Weights of a small GPT-style language model, trained from scratch on English Wikipedia: width 384, a variant of SOAP for these matrices.
Each number is 128 + 32 x the weight over the matrix's rms, rounded and kept within 0 to 255. Layers, rows and columns count from 0. Numbers have three digits each.

# layer 5 MLP up, 1536x384, rms 0.17, rows 1115-1169, columns 128-255
151072119147158077122116155119126124114134068139141087124133131128149111190161119147163180131122093138144152109096097080083120144081114139099168125142105089134176177118090137119079079129133090106083210174110078208169147144165109137154169148167108138184140138137104091153120137135153130124138100125117146170083111181186141135130161098051105169122193101159118137131100115136101141093099
144093168150128200141115127094118146136154165112097081124137080113161206112173121136093100072110062077151091172143088175112086128075141102090077115129115112167143059158116110099149094122126147158114101104144103090158185162129177137108138142142108085083133110105182076114080116084095149111167143156134117116084088152146142152072088116128177130139120106130151122115115113178069096129151
122132164061082139138141137204123137078152097167142118119113160128161154140076127074145125158074181138155098135118117115124121088109127107140184125181122144120180096166161182159061162137122168154185114130124070141098139148154213078136158150103168131135142107123080134093124132144086120154112188137136180134168130171102118084137134138118109143099129114123123182120157115144164134100137
097093179172153125126103202116115123102108118142126165212153132167169147129153150171100130114172165159081121173085129113110170146080113116115143122147131173141124150114146109152138169142160140118151151170095131138093076165100132106154138165101066068144098150138112188114140090116120131113146127128156141118173106117197092155165097174159113095150115106138170084132145043166120128164162
172141132141116153178109101171167126172152128180100213146098138100083091124165134119120126172114115056053128163091102106099128125150081161141135130107072093121117144122061135117171087069129113116123087074124093123181201174160127147106163143134110100084076129131125122121166107134073090088117063076148081145137155138131177195069141070086150141153123154152115046129140138114156098152154
083130054136168123139118106154118143201170110132107143051133120149107133092114187197158107104134093090121120144116141139173114124082099156123130099137130140147157111032106120079097155088081062167126099107132138200106131121097097113097151208097166126106151167120163104114134105160175111173127118193067152088110119182120165119158092156152146106100095151148079164219205104133132105124132
098135136181128169126140110082101123130098154134066075111146135110106083094112170155117141109150139095135109206103114183115096165174156104038120125123115123088149131176168133128117158198081133106133135145123116105097134175087077100086186185127083106138204164116112109108112133151098186162063154063120151159124167128127134134122163076127138121104127102194148138118107167137195140169097
137121093179124147150126100193068122150107156082111146108157110133082166138158121161138176111099141098127123140131093154166126130116115125144117112126106133117093119118153123124114163090129133103108126111161125128175138135146100125178136074127146129110119181114128183165087130121134129137141075141149073158112117200205105134130121127144128151149116134109163141080124129134147111129125
139093124186134086124103207095146147113135140145128102100082095131084171184110163103089148087167182102145126078135130150137140141125142049060154119071095116168172111163125187162156150129106108137107142114075186111126141133119130151176125119138116147150158137152127068137090117132218209151117138122124136123117147138121141133160093148123142101155135129155106089111160132141143089121164
128168085101141121111124129155179158205148097215100158200109149138104144151168173124000113165120089158142130101113071176153150061153183035107051117190199099140102120117158119063130084079179104157143080087134172076179111153083153188168089150123158154093080129160167096074116134162129094138098136059082183138113147108187138135130104141091165093191109151155095141143141075150107123171105
203071117114126105149088113141118188150115148152047144149095100142180142143142160130151085125118128114122146097163094092046190130159147128090141122157145087116106151142130158087170131141084148071156158157144134083158084136128117153108177172162119149165111109114124127129172103116174107059200142196170096156101161123153097110090097134079085163118105175100088107163139106151137140108103
100145112142029044147181126071151166104193124135191076108088124111135144176176109181110139122128130172134136133111118142109136090073119122166106091113135000163140193100075113098139115136186144122170155190145080161124178099134194132131162132153117093028113107153178119103161168120157055181156113160120095113155155057102155227158140130105111155101083132082134095191148119079083118165160
103151152160083154123138110152117122089098113116162148063104141118103150158128131164108146092148141163116117150146140122135105164118191084082118166143132153189109123117122155129102079107120135102120188086114144116131159144092087099129156090158137116116135146060109168140126153069103144138138105155122134141126222167166147132149123157116111112166091052144163089185155140079136204148134
178109118129118153147078115121142102122123106108086110124160112110124118100181164080136150114137106132116117151095115169127182133094072091103105165102074135091150157101063072090083191105238129116136124097095125089214089104150116140150108128117106165146175171072076209042146151157085154164128182160131177165172135170137121145056153110104162153166091158149159189149094096150157070102094
158155158088142120146103170105167129162082136095143117104112164130108081080123078124188100132060190109118147177106140090123151136119078137152149114145095165151172087138136132187153170091122056089186129178105145149108134100182095162118069117137132153164079150101188113137152146076097095122145175097133175098114183123163146103116114105081122141127141206103131175139144120113118164129086
139092096096083061142165138128092123104153145107114103135104133132103105085069103146230109134132184138152076124065155095181141200133136120105152103127105160143117146113101139124136183167156208162178088097152159129115082131107086167078109158123131140188138114124114144128159148119146077183039130178110176125129116153103082166185134142087095142074116166183162114162096124144105100205103
153159082067137090079093143159053125121095123131138147133096106151080161071187143126124121131181196107157100125141101083105084144111182116136109171126112166138101101139074114078098147106099134142142109151130125159142036123120134126147190159094083131095099100144170129142113174090129135129123105131120110153158140133124135144105125153159145104109156133095112103142084136080133105139180
128141136113121085097085156109161181183125148146111155139148128205122165129191131192095103128122148107086077115129152110106086192150170160158097133159063144188153166178112186136118130064140114062100157105156118115128097088097155093114122117194168125110134085074152112133110151121094119131149165155096107094171134161127088120138125130161123116134145178157078128166120066134136097078160
109127088117151120133098126128138130116123140105088093078080121156111156154068132188177119149152152146118119152121095165155113153087133148122181093209125159167122071098116159094125144168133159151184119163123129102162112060163090136123109081081166066093107152190133097154092128161111102141089119067179147055141168139103094143082127101118120057136113116148134167132152108124149118118160
124131105117153143138117189116079136170129106130160146147074168154124140151123143138109110083166087170127053128146130121135152070126156115109073169098142159111080150143148130155091147149149087084127125074158104091131135142144087113166122125127128122145137099101115098186174112106146116130087153087133150144095137126120109115117140154164134111092111134101093110134162123189115107082144
076093167181109121169094147085147190103080112170144145131099117103155139093072123171106135181097118117117146112098180120140167132085121136061116114130122080105061155083171143057120077160151115097132070180158153125142120091215114129113123148164085135122129180144129137210146188138112120127125141191104117118134132149125107108084119122080193080123099087187118187144111143099115103082155
158138158153124178207176089178098162149170122088136178096154144128111111072131130153141189164066158157162178164080107177163107138160105159167126096121097106125126113098138099122161100098194211049138138146117097123157097150071143143094107132082105064105134148104179131106140091171111124138120151198117142135145118138183147123146129131103114118142112163141074156159127125146113070078130
152128112106134144180123176137192118110116133035181074108071087171156137108175123222137089149147147101177101120116129118099135161128127091138166101123088177122119169116081085113092125116100168097106127085123183130137141130178138176172177175148094177091103127157092166184152123152136162116176158125086147147155125156117137179153113146108128130133132103142110147133123108122123113132086
114133105121173159102125164115131035095104106130025110194160142130078158142160102163134104136145138116092183199066141224144154153098138140120163163147152117134097182147127163162161110136109122158102124095093167098075118125099110124101103100144153083083123101120080121144155154141106151086130158111135103067114104163091130076141102138112131108179148130123112138169079091149122087140111
154099196138094146104115119068122112050134156031156163130129055127053189163197164127200133149120046122167149107136136147090160106140093143212156156151171156125109100170174092085092126162137119103130114107124122193121156087162053228167116119148104101218170087123135154162100184151056120100127096100177128128121064161138056119140149150111071152079195109140120176144138147184168101090069
090108127167122098144146104091188111168108111150159107133106083115102191139139158121103159122133143112086100137118090177139114130170166108103160088106068121140121084084136140115114082181066154107097137164148067140151151109186171085122187102151150186130100159097187129076085139086138134138128108108113118097142118142083112166099132122169116098102128155109131140128135089151133079120120
127152131085125115139098113092099084091140104055116111159140183145119114093141122144133080110158104114111140138112117136134114096165129121150110179127087233116096124131153159141132146146141159045095134149145131120084072116103129123161103101131082114159131102120178144116142108177054097172153162057136090107111077103128109103110098133057125164087189152068178196113126195129111120094091
111058219151162123089120096137133135105132155116097112136156093196169162078152137130181109145155161191169145096170145142137075075085145120145109115172178168094202149133176103169125151092092173082151113144180102134211099127153148123112137134128140121116125142166152183097050131086157170076119108163088107127139150142077100138119110135204122110173120110139176120121053139130122123109104
173103112075141192096079137132134143107145078167146201150145079077119103102178126098143110163141135126169113125155120146079132092162159140102111125133129123114123074110152138125093135192140169150154128110166085150177133102122127149110126118067101138205113153105099118087121093172105146127167102145149151121125157056094122135142119117118138116150106074104119166127105103135076118176102
095114171092166172040148160133135084137134155122153096100068162118177183165119162146062120172141102113088144106133114076096075140131098105093126091127138154156023160066126120152163086092142149160143103150129095042134155071130123119104113147155133111151149134149084056115208136096113132129106131184193137141129130168158142156105201149089070158182164169083150107129075138085085066178097
115086158119098139176181068159191141178146170106095092127083123113086121167126117166150138169131118114105112136188065156134101136140093127076118132115129146133119229093145158179063121158064130132126143145187136126147142108144142096176102087068142158134127153122120133149134132089119108169156104134092121142100166139117083085133074082099170130145086138087115159143100120096104109093127
149155162132188115122119127108119121131149126152114083124136130124160151148111157103135137093125067144119129118109164146151164074141116146149083166180109083165077161118137144133101079104108153123157153128132071051105153129201134130040128091126179106108157101168190139128104145087110129141090120154169141080151170121119157154144176086107133113142094153068111121149144136137094092136074
119076121091129116146135170141137129113125088046125119183132094161162083168097119114166116099133144120110100121180104134093099159111109074146156183102163163130081132091132145154080159106181158132074154114136104105130081100106146038128163125063135095064177111148170133151164114091141135143155137145106135077186141099155092147132187156105135174158105113147103129143163131176107096135125
164130075110109175188095133131159074143179116121144168127165127131143175118160171131167082157115124116142112138102085087127088116107140126186130087129130176124173186054132094116114159134140113122152172119168157157178199144114057136093097106110111108109185150135177176108134073138129120105145089120136139114120159119100114121159080117133158070057145198139119172137122166135109149130157
115104118130081119132088096129141121104103068155060180171131113137094117082121178113102129127171201149114084184092063150084115116166120108122185108075143149142121099130180135156101136089153138175133048135149132133154121103106127103150156108100122142133115118126068128162178132100167096098126133148199132078117173144093141130164112046090121104153124126100108145038113140150104170147097
098107104136109097156104128121145179153163190079112164151074145156126054160128072103137126126139170094154157127143161194201125116125086147158098129199107170158139111149099155138116128151167128125135165090086123137102106094064117117165092148118118109137168139109142062098093152108170108117092109098125110091116124115149098148146100137141121087138158134130114126117086131107107121135154
092092149169088102143192135181132118103146100114154088110141110160141116142115161161131123120097124154128137107120139131141113208081123098108143165129120173138129143140150130109116159118158104073101140049109086108150136104134123106118150090166110102165105121113092149129164134133184132097133139196093119136083167173065160116079158088160121127120147175177146085132083118104054120163144
128118131134148143102113131121121111119081168182142169126151187148108117125098128100146121182085137097118125120118166117118158160174151122145093124114155121092125166145132115184115134139110109144116104152127106151133170155155144117137133155070111156123099134119151122133126129131116129108126143165169111138132122148157145144139091131156171136170153091123138118138086127122124126074114
109129174047124131141119126110124182109111108176083147172104107105145149054178228039110165140157083133085113118166164157110131180116145128132118119047169081145123114134145110106162132124129078131169131137095200099116121077117070148112140096067157053115100125083147102093150091130125092133147177124122167164178154181160181132127176082186124126077118108114111125152127175176133121164088
161143145086145093139120176123132126147103101131172089156078136144095101136178153072134161143155171134161159151067033124128163142099163198194163155183146100132079131144155161164103159138150110162168158161137114171145070134123110104085136176149069119160153132141147097158136134132123124091146157153134167128136105110117106096112081135174147119151092090130145155115116175126103118132159
150176104122124106097103101124138173069081204122146100089134169134133105100122059120130151178147111151153112138190111151134149088089147100178103177136119079144102124155176076119106168150114182071111144145125170101125107103130142151096231108152112148084161074187092111133123114131175097142147066116164058129136108118116134141142167131126085123101105160058143094150182125096140121126136
112141150082101145135149148133156090173152107136123098097145091116130161122103164141104130098102110166159140132106099121124087106128120162176140100142154104166129159150142159062179111122189103128100161120122148130154104141102161152127117138104124100085113119067115144129117073089156046168146138080082125110113156128133160130101158098095134118030132168137138159148172142135072123150157
119132150114180162135169117165082124131131079178112147139129152127138139116044123100161143168136096167091142140123120127122131166114088137165135122131133145169099125142179114146138114133159133165141116103126127102121102052133187114185029150105103098109174149163138088164082120078106145106112112102104139132113150107061128112111168104107093140129196085152155144095137077149105150184102
140195140107173121084104162144098134129115116157143086128118127130088147134087108146133125085158101098159115107144159155124096108133109139145094104097134208150204070165121068079120109124115145136106121065132071126154114161164165183151101088106069155102140143110172159142109151187139149104112157118153136135188145115158142164073076070173127142131131148176112116120086108152143130083112
040146108137172110192138103160194148141128126196099133160145105112121109118173065161101137082144143113092139132149037098178185163145126167139055162155097057124096145101101145132116127100114141119144161115109113114150159110096157166137106086167200131125175173143118084106152118078154080146135113115127145089117139086143078092098098123136141134140062177138098149137052151088151128111130
156154129100157138109141118077203171155168141123122123149115173090160132030145125118126194090110138105113103159145104098113149083123199112103101194104170079139105120134138169193167098122123129157170162113096139153131147114078108138166211130114141131119130086136139147150150106100133126138109165114181173094161186106152136105065129095141156109114170127126143094207158182102128155102138
153138133149103125082142110095111109132130132092171174067168102117120123174093118116111099093148118101159154100072126151150176127132159147159134098087120156144117099107120146183168077136149134099180085130156135098114099092150041136084145151098185130170120084107102133171158103096137140136120166131125136117115138155109136093171060127138137149117096119126088251197142139114155122096090
110095162090175155136057103113111103104073098110130133118079134166116114096145107132149138104119169110090109186123094167126176068085109143129110142127158192113116201116078194168158132118110059135133110109180127147134183117108107140129116125134176102099142101134121030166172109110187155166137139166128076083145123103135149119118130173143071157088115154140069140136141136136085125139103
128159116107124105138113115091140151122119168084116115107064142102200133131096132151178181177110145119080085135134084159096171124139180152064154153126114157120165134159092081126118120071081161089093116090158115126178172107102094108139142102126098087083157158129093096170135191144152093103122210138131113088095135116151142111125143057116108120106189136105160166128102157084156138122193
135144148170173137128123130106140161160109167108119097155122121134128150137109128161087176142139163107098150119144108102121119181171124164145103094162167072110164151118114112122132149094099090115106110098192089093186118100140124092135149131128124104133043102147122141103144158122188121136123151133163125140153119148179132146096165111157111139148134168103079135109109091198150147119135
118104138130123163100166163121097138123081136110165135127112116122097189137153114123105075078132182144135142140140189130099160125170133072097098181082149125147151081132098160114125167169122116078129108164128116143183150098110064159121066169104128113124114127176098084092169193097036078116130187148158152150042111182075090132105103120139163149146168158109089105078141135196184143114121
143123119088119117156124099153083096159165157133132149143158140112178147121146121122175160129119129084118133129128129163101177198120139122167144117085090168128111141162139091138188061131084195111136154080171142133123126109137145117096157152127147156135065091126100136108131127103134082150135084134150108195123154148119115132123150151151143177114180073187158120086097107147062109071128
090033114086127125143153133077139119071112113135114144094173093163206173192147129130065129203097145106133147104150135190134176099130121103177111151124098125113145099070135083105144092155140123117126095126168162138155134091102092097114126174094115110101170134118187067102104136123127073116126117102155092104063098167075137167095135185132109045162145142092157109080136127080145120095118
103135118088140133113096108109108138149154110082131142123160150150085138121100116133107142124103128082145128118107104162162122097151090139117104121154115140087128169133090097136135125128167115136150120112105112162130154099120144155148070168136121103113121154149135141158163123144118132116157151049141157125128130109149149139085117161131141080132122111141167105120152129148075091146179
142107071165165160052150116124140122084102049131138177117152157134127091129116114135184071088197152105156204096089150127124185118112111145079156129131169175138194112128061143145162149156079131125120159101083130204137147139090114095088157132121115164138189153079176162151111102132132128148097124126129121131151124140111135126152041161164149105160056136165107075113139151163124095078101
# layer 5 MLP down (transposed), 1536x384, rms 0.171, rows 1115-1168, columns 128-255
123123091128162126162157135159093120137136086145186196147072141142131153103082118142128084143159151157102104131164175184146123149118188139100066114075171160119119139114122142151197097167109121174148153130146086165163151100060129084133091157091131087168109072127135126120100118117094077159074159146171123149215105181069131163115094210162164158123096184081149153095103101091100128106147
171159134134105082152145123140121120138129130110109060153182090140122134145136160116167157159099182105124097114184111106154094101130179181116092094101163088144093166120142132159094103129061126156085130176135151127135086100135110120071104169175117105063189144127139090144150155149083124108141145082095147076080136120108158133120164089134125071098161142114068148136152108122141109092113
190135156196158094063144114116158098120075127124117156141144104105158127119150072112113116122118107169134115106149136139143136142105175117129158141096126114116171096075122103075150115098132085167047142100094147131093141097111138140125091104151066169098108120153140123117126139140165149127114077091073133100087214182123097113129123138117134159066116077089122117133160093157111119072129
114119092158109134121102105098185190132121092106117147178113118069177109153091151106128157012129117125180165131124116143129124156057140147064115138152143157128153147097115161123110157127182114134112135110168153201126089181099200133110113124139119095128122142075120114143117075121104111110132137152100060101128092115155108096118209135154098165154150125166164081084109089147124131177161
148108084142124143155184124043092073135156140145102068172134140142099126136190147126174163122130188109123186128148072122074141059136087151162139090150181096128115137107121192164083161174186168136138162135157120151156097139072146140106098088153054166118133111114081109190095104085075150113136131111189113127142104114088127122135115099142129141084076100159076160101123162152129115108169
064084103163148130076091120139102142172100119138129169058161181120132119169113121153193151123193099128095085122137110067114159066159137101111132142117124171131160161200062093109136115162115082093086174176109130150108058160118187176116134126147134087158132077142155116072093161181106086135110108144130188117098107118117092131112131098132095127176111119114116127071090148117122116128121
079080082156175171113176103158093122098137131093127119118171180054163136125177056135101084156121155107105096148081091114130170096138136142133137076132140112066117130160110121118095139130165030155097121095141140087096088094118097058167144155187133189078172096156197110079144096133148143097110125136166181086155182113142119138121087176175137132125123116158078089132173142132132119138119
136193152091122101145184148187124134145145082138128083067081115136161131104116146147149092140160183169159087155097116121102144106168103087134136170088133115139131134122169147117154146170119125092149060118190111178192057128121115161125123150087150192203168084106068127145131113128141139115094180162107168102100175141106155150182111125150096103125121143130132105092134176121095121130124
107090073098122143120154152170145101139108117100150120148128115101112156122121137107155118111095100090165167135138115070104107084187126160139150145134185131104135145121107059172141134134130123160177149149181122157112096103133142128090167117154121124093101078077110174170109138111226126145116108143101163142118176112151117131117173133140180137147165133106121097108166069177130175124113
086075132152087196162152149114161152149127069088115119148151122162126119176126096136139077113172064164154149130138159080126072154123089065188186131112180173215110113129097113132118073093166086154179145126112069133094112173080082118086092123194165116060067147095126182103093190157091171170071155135141077116141084079135153163132207161147068132120135127130096130133086142108203126185177
097099166134128139121085132169116170096104145136113173144151095143109108132128192082163159116112119142120093115145136102119164145128163179183108119136139178163131196158110141103120200109118138110136080134105116091105079184140170117144102086148046096156176129150127084093117127163093089142119131155068185146118126112114103087123157074130152100109081063206169099155196131105166168122171
181148130157141158132140166122088112039117149133141086122132097167144130163060115169076065158091049143125118179151147166080099082102089149122091109162118132125137104098106075115114143130135105138165117096127073107120122092110088139228138139128127134104082101039097147185099087126104197117109141102175133143141163175184104100082100085122133080094130166141065122196089154071103119102154
127123104129025101154141126133104128162139123123118109172102120155126119143106141100126114123113212086079150107120121146065097112111134157117176116153133147128104124153142158109104137091136110157155128083078100148138191085116107102097154166160175070172142081132140123088141111094059118086119160108175136118175127085111152147042108121120156126146143124119118113095153092168172168198077
120134104087141091121084127135170153187133145106119116132119185045115131104108119169122102115113158202064138159137124154171068073083140104144162135182126152128157117098150112128131144137093119088099135151167120139082192069098069153124079127159097169168116106166064148192164202157105114102153149134163094147111102140112153139171137124112115090112128093125156142108149131109077137125160
100080122097095136113185099107137158114157126132134183140146087129131162163148089152114174144110106114119132129192108144141114139122157177124086110139114116158135131154122073119168098177130117089139127140113127074103134114092144130142154170143134125176105112137145165092120105178122192110099150100062121081090130101127103105129097086068096126144100127101130142104120065148120128137116
111160145058145157143144119129138096182103119114119136117122093098144147111179126110122139132143149064084163085162058113209116126139080125125122093098130122118084164176168138141108065145087086082050162141110158105109107149130159142043114169152136094094136118097176230118075132119119120138120087085140153068103116158139146121134105137082128132131125099075120108156118119060112099159170
105129156127152109156139110082099063147112157086148144119143165133095135184116112140078123097092200162135100009068202112119142189098122175112137139168094121123143083107198120159145179110169114145173106186097140132046076107103153077141062136114095114132081116105170105065181102082178140121102102174131107124125085115149109149132106089134187120101104110111140128164158165027129177165141
101182126143126104140113081148178130122165088117071154142129116163199112132146174100146127183118077137142074131140075114142184126121138154135104138184115137092132090073143125160135169139083159095084156094160131087111125153091197172131135097162094110074099073132140158178110061126116198157123118117184141104107052176096116085112087166138061081074153140181104063120144098082120076127090
110110157149168100086101142078175059181132133150146169130211104129194227151100146125120102131096120115148142140112091131102123114108122115142201101133182151135108168082090154086110121082125114113136122143105154089146168095151159130129142089082113137131138114171082081179115103094127138125195138071177108100123142115139124083124146169114161194119081090179146153107145160187158109132108
080087119147105099175108069109126102139133151130128119140114177127141132113120163159117121137116062141103095153102127179103115110189135132144094099115112144161128126108160161131131110154158116121082166161147139091066115101158092084089148126141077092134166116150084115129156148160140189166171139145124173142111176136170091126075098155145162166081125118137087153113111090146111170151105
088152204142133159113130120103111163104131155115154160106148104078115136146126132108164161188149083079093131125121167117114107130090087123079178133110075161131111116117131122183111146089158209152110100131147146143140117181165171148120051089128141139146122164197067157159172083162116166134149118130062138165102178125170164132127124120108154103155123149133135059115105103178142134151098
132179120115155176131105112163083106111091083039103047128101110145111105153126167115144122098139158131134134052120120139129138156161141160121130119119177092151185126071120070158196060178108180128099192101146117154142157099146129071133089124106084079148065097138074120141101176100211142148103112076092100146083126182161188250117128172119154149183138129151088173217136097085096124144128
084107150153138148105133121164105139105161090104109182155142115177132125116145136175089151096113129144131143117097152173134130143179109110153109163133168147123134117097176139060178167116170102167123116135134108142117138105119193192144133129119079094144120215167175127132123160143145116114164106071040102160169205122128106111103071094172130139136132145130104109088139112153073126167108
130160103167137129182136114123182184160190104149128091104131157114151166107104196097111184113136089107117122163102170164135098140179137086179147135140110127167092106136136145124125119074170185071190119158151112096190160088138111126116114143106072112180139190121171170139111147092083143150097090116100158119143106048132094162117075064153136106122133125174132128086111085119177169115100
121109158089051135190167174128164122101176049120156082122176131099190132126098128142083135118128055111133163188121172161109116101137121147143160148086142068059116098069126133150124098112093148156134090187140166170131111136118082128161097087127112104132110124187128163184106091182126111135157070108112096104133128146142145111113165076139094139114155156101135124126046189137084118088112
173133121120142104100121109189091127114148185100125116126141139079159100141094122189160128129152209126151121128120119145108160127108135137115169094132168104133107106146166149164078120108152138149162127163207171163140106097095103132105077101145150165157159068117141207149168157150158156039130145155144202180135098111125121175107094108117121162098123080101122132150146113081138157126100
156155133148135099155148139093038104108119149177168167121080112147132099127134088094106080145143108196169084119165068112159131141164094111079196126095099099146050065126097151142176146147145150145107090111109136070082119119114120161177094138145124145116107202076183109113111141174149115083069129089117154113087111174082104157132183057075111139158201135105169168117134077171145151075157
154134112164085159142116140096109134170130150169099126128198186065143134152199146131120174113123122101152156143130099124122166089122168107171172146075149114128135117078129189146092091168148069173144128116144152138150158094139157076096134138194100135148120077167101102150135178178157193126125146082145162107062160156137100111103098108152182156120156151145132155116155144136108118143124
110131081130132175063074159154116144167134161114141084104145183164156119129116115079111094164144155112160151125108112103098107114128153178083150143100124121095110089091173105138101132037132116095100120123165124131090069134111196083137074129159116102159106134145157141136148115083126131230121141092127156094036184120197078067133138158153085141097101159130114110119148160086065110147111
165102111165058125089142100138170131153090064171137124128109101092118168069174149116170148126165164074117165092129113114135089125071154104088177090111111156161150109126147135099106085128101148128215163114129154163094177105102066120092194115153130061071090141149173172089115133072132150112151164163176095180103055091067114110201083101138115082095102121131069080172133127179134127141175
160160080142156104090051116149126119123165160101101118091126139094153145116145135125120087101116098130082148133132180171096058155082177136082070155132104091080126110032136134135119154140096112126114187124108187115146115145074126106162152189140084148154163101143118088097179130137093118115125156073081177110095127165102196118096194085110118159063188131145103070086102146136197174167051
190164122159125171129100078129077114132197166159175115174097143143113161145126097111130115153116101139115085173161124178137149113196156118167135154196227138126133164153105123199175077129066130170131160124121154131133086085151116078178121089149112164128118143157129113155198137161100123131131130146152154069097112088164117179102091164100122175180135142125106042120101145116117117148151
162088144132077104110092092092155112172120113146162154129087122120141123076164177149085134140110066136081133126121157189162111135134123097136121145151118080153141163112134132051138123135193164129180093125151149151126163109113149135132093125132160138168118179171150129121130119141131142171118162093161136144072130086133162104170159082121147099150140077156133131148098113138079099147139
100155100138053165130125119125122093118122160147119159180186171128178170139131129129173126137172084095151142147211079176125077083100121117178035171127179140085156168094136107165159103176107165140076095102174173097139103123130071151123122134156157156128190136164125140139088132091085166062109099099157135081133080135154122132086108124099138142100134073153141125120150149138109132123129
127113135102183126105117146119092114157173122143125114116163091100167176147111103141162079120081067156151144109190120099138117208160147151126077146188100131139143147123156116111127111130154114113110130065136116114130115167131108143120157087122185158093153098134114170092111119106146156105082111088095147165095131082149145169087090133131091117120156108160203085181100100176150089128132
164115115126126078130110137100162116153100111095148109075100121093115074079137095122127127078136071125109127141090115132129160188166154145154146177144166162111100151147108117096107106105147145146126112142153159111146067131105092142123167119161109177117148170073119124124126052098078055117094155103097093072144099153142134186124192142149112084138115094095140136118142192195092110135159
164149150181123141125063129116114144149094107133117085139113140119101103177097121138125062106146161098146121154099185149129130092127142165041140187074114135097108085143101107110099092094182183176096119104116175094139164136133121096161134165112131113106099113127131068091142151101111119103153135127122143096122176168162111166131124121116168136171139116179140060139170119127155159135092
148085135094135126113167134126160124132134069119107132174168115150150144122132218130145186101076138093146151165111162139106116139119118164090080145141149124106083163134153188093184165121099132123115133134107120086151156134178059166137128097171151117141167102108114118084166106105143123193075080108127062115137073071128180141102174110108088152119169126095127120172136159133122166090110
209155134031153132152042131086148135150110100159110088120125188142131129149109138146156148134103105107141131128139121126094141108117178117096129168147118147089126139158075131113187149163107061125132185169159178090065099231154094121117104140131049181117208147091114073167131157165117146141160150102097146131161124092151163142142184090140145126093067208200207094117191139136160150054147
147144116146156137124128138134146130147105108121111107118167101120140110134121142188172131092132122144146131120140096143128123145143116156115120111103147073085079072127143118128114084077156159152127121113142090084138218141157172125095112167075088151119117106093143132179088089097119138179166133121094092114105111140162122163143098119102166138153152127029150145111081129114155106072107
112165117202141078059123179081112156165089210022163190178182194116095121138089073084171205110160134145179113166159127146144086154098189145151156069080139073129143111123184105100118085073134109102088134124120216126147123170158122164122131109111086144190119093129099061170052076094136146075144122110130137085117098134130139052118169128160121136107094129031095133186185138130175118111123
056143114129114146096115144127133118085172110087100052080113134121154107081112172112180101098133198182124139158165155140183078121074188092104068140117126109100174131087084128145177139168113126139146111076092117151182121070139095081128081093160060102151205175137131141126126165160117133066118196171134120176131142118095174137120109138188077154138180160110124168142084106123132134094111
143138163175129127133069145167117071122123122130130150098131147133131148125069124126091153169122112187053148141237112156136120149115126108093088106168092062156113059184124134157126147133162129123108139070159109153085106137145079116174140085104131153130106137147133105146124146148095120109102130098123124062118075172195170094153137142102135032059105185150076149153066138081097055148127
119095159108086163100140136092149128133141098107079158145149083148129116097123150160199101154154120118115110100165106083117141135161081108166147103120174093134125176113151108236141143161142118075079113080215085079105147151158207117147164099145136140097158065170124118146159065113112112109078147109140160112087091098102101161096119170077133104131158098117095088117109169152135087077087
175114151113158148088181132170152050166086101154052156098123121186098120123132129144138156055110116101110120126105123090113132108156182143182068068121090140133124173130120098100142166143152119182073108091173130109093114158117160111109133101135159108082115101117120105096191111078136139183144046137092160098094078143128099118124097150108111133140069079083184148149105143134105159095122
128155154167123030120107084055168125070107120091167156160114213107091118103157137142134137157073127162148104094155136165164116158100144110115139088138162080160057076116119125121107169117119109104180128082121175152111150117083142148087123134155168165103127163109122073077106127124102108125107129070097182080151161102131141114145126176162104111165096141154082169160073130135070176117150
062122173207066084117148117187152082134155112070167162203127136118146106187118116142140120104126140146105119087083139154126099093107142136193166164081135116097091104124150160090114134164112115107129089134101175127061128101107103127160177067143176143096209093188112166170151205139077141150088121117107164101091110150137104103165142132109175142103106144088168124157119133151091105073108
129077202108152154155148147130175136120114097146121125088083113111124135141169115168085182113132088164118111148087119136119144116086113164160097158097159098112159118127159147118103137133128138071078108130130109186159117144131156169170176123151113125113128130143134120112115121165157051067164139188150149113047106070109116185098194170123173133107180123191133111153066164151105062125119
116113192110143095166175104185183070102077136083106112109099161177105070103140140162109109176178102123171062143139041157144151085111146134113149149093117126081127137110186097171105122114144133147121103116172114141161166125119181115182143116145137134118134097088151109173136119139105170137173144129107103105105255108088149121195122138154152140163091142150129090142095197113142096085112
056131063064154144150145136125136133092108103208090151135107141161112092139099104186134141120111138147037144145178148157097159146125133098129209177149094099166126101103105127099147087130103161065161139128087103176143139138168105128120134108124168101133158230101188124135075104054132156084089127077146136094177173145168120116184091061140097085138136091135084140127168183036134087141129
105142128113105127157082084170177099142172096060193201143137093144190117137148148133125139068138147095132100167126106092113133150053133154107127141153176081119139136115141159109177090126128070127124169057090169113151069131122176069120144103087170149147154155136141119133114173095143109088163148144140067087102170103156123093120125118109157098088111132128114166112150144082163141109082
091138081161146108083151141155098145099148180082127104078106124160122095154142106114130092124154124127134169153111112136179158131139131154168133078148081150210140190101154151133124130116171138140156104177168128169159109115101106156131108172132133170110119110108203117121143154080145135098150075116104162119144137087126092128100107146100183138161125118124193092149109159103137133171136
080158114116149110061115121107127100094148123172099095153115104109171106124139086171137159116148093126090210164140122147103152129139177147127167133157083164147167099082125106141073100128168130107157124139168137079150097156165086135147103154081159146186119096151131104166103106100124169159084149139136107118114145061118130094106107169157142121108104123162132114114176165129108096162127
130146059074151170150165102089133140103161105169122167114048123141117160120122154161110095130141132183100149115138143109152139122143098090095090110083099168165146162127046176093136091121130087116110145133101135080158073114137102157084140145119150168140084129092093122141121118094152089146109102162141122126088159111101101067159093154133094152156102111103072150157093132139180120100086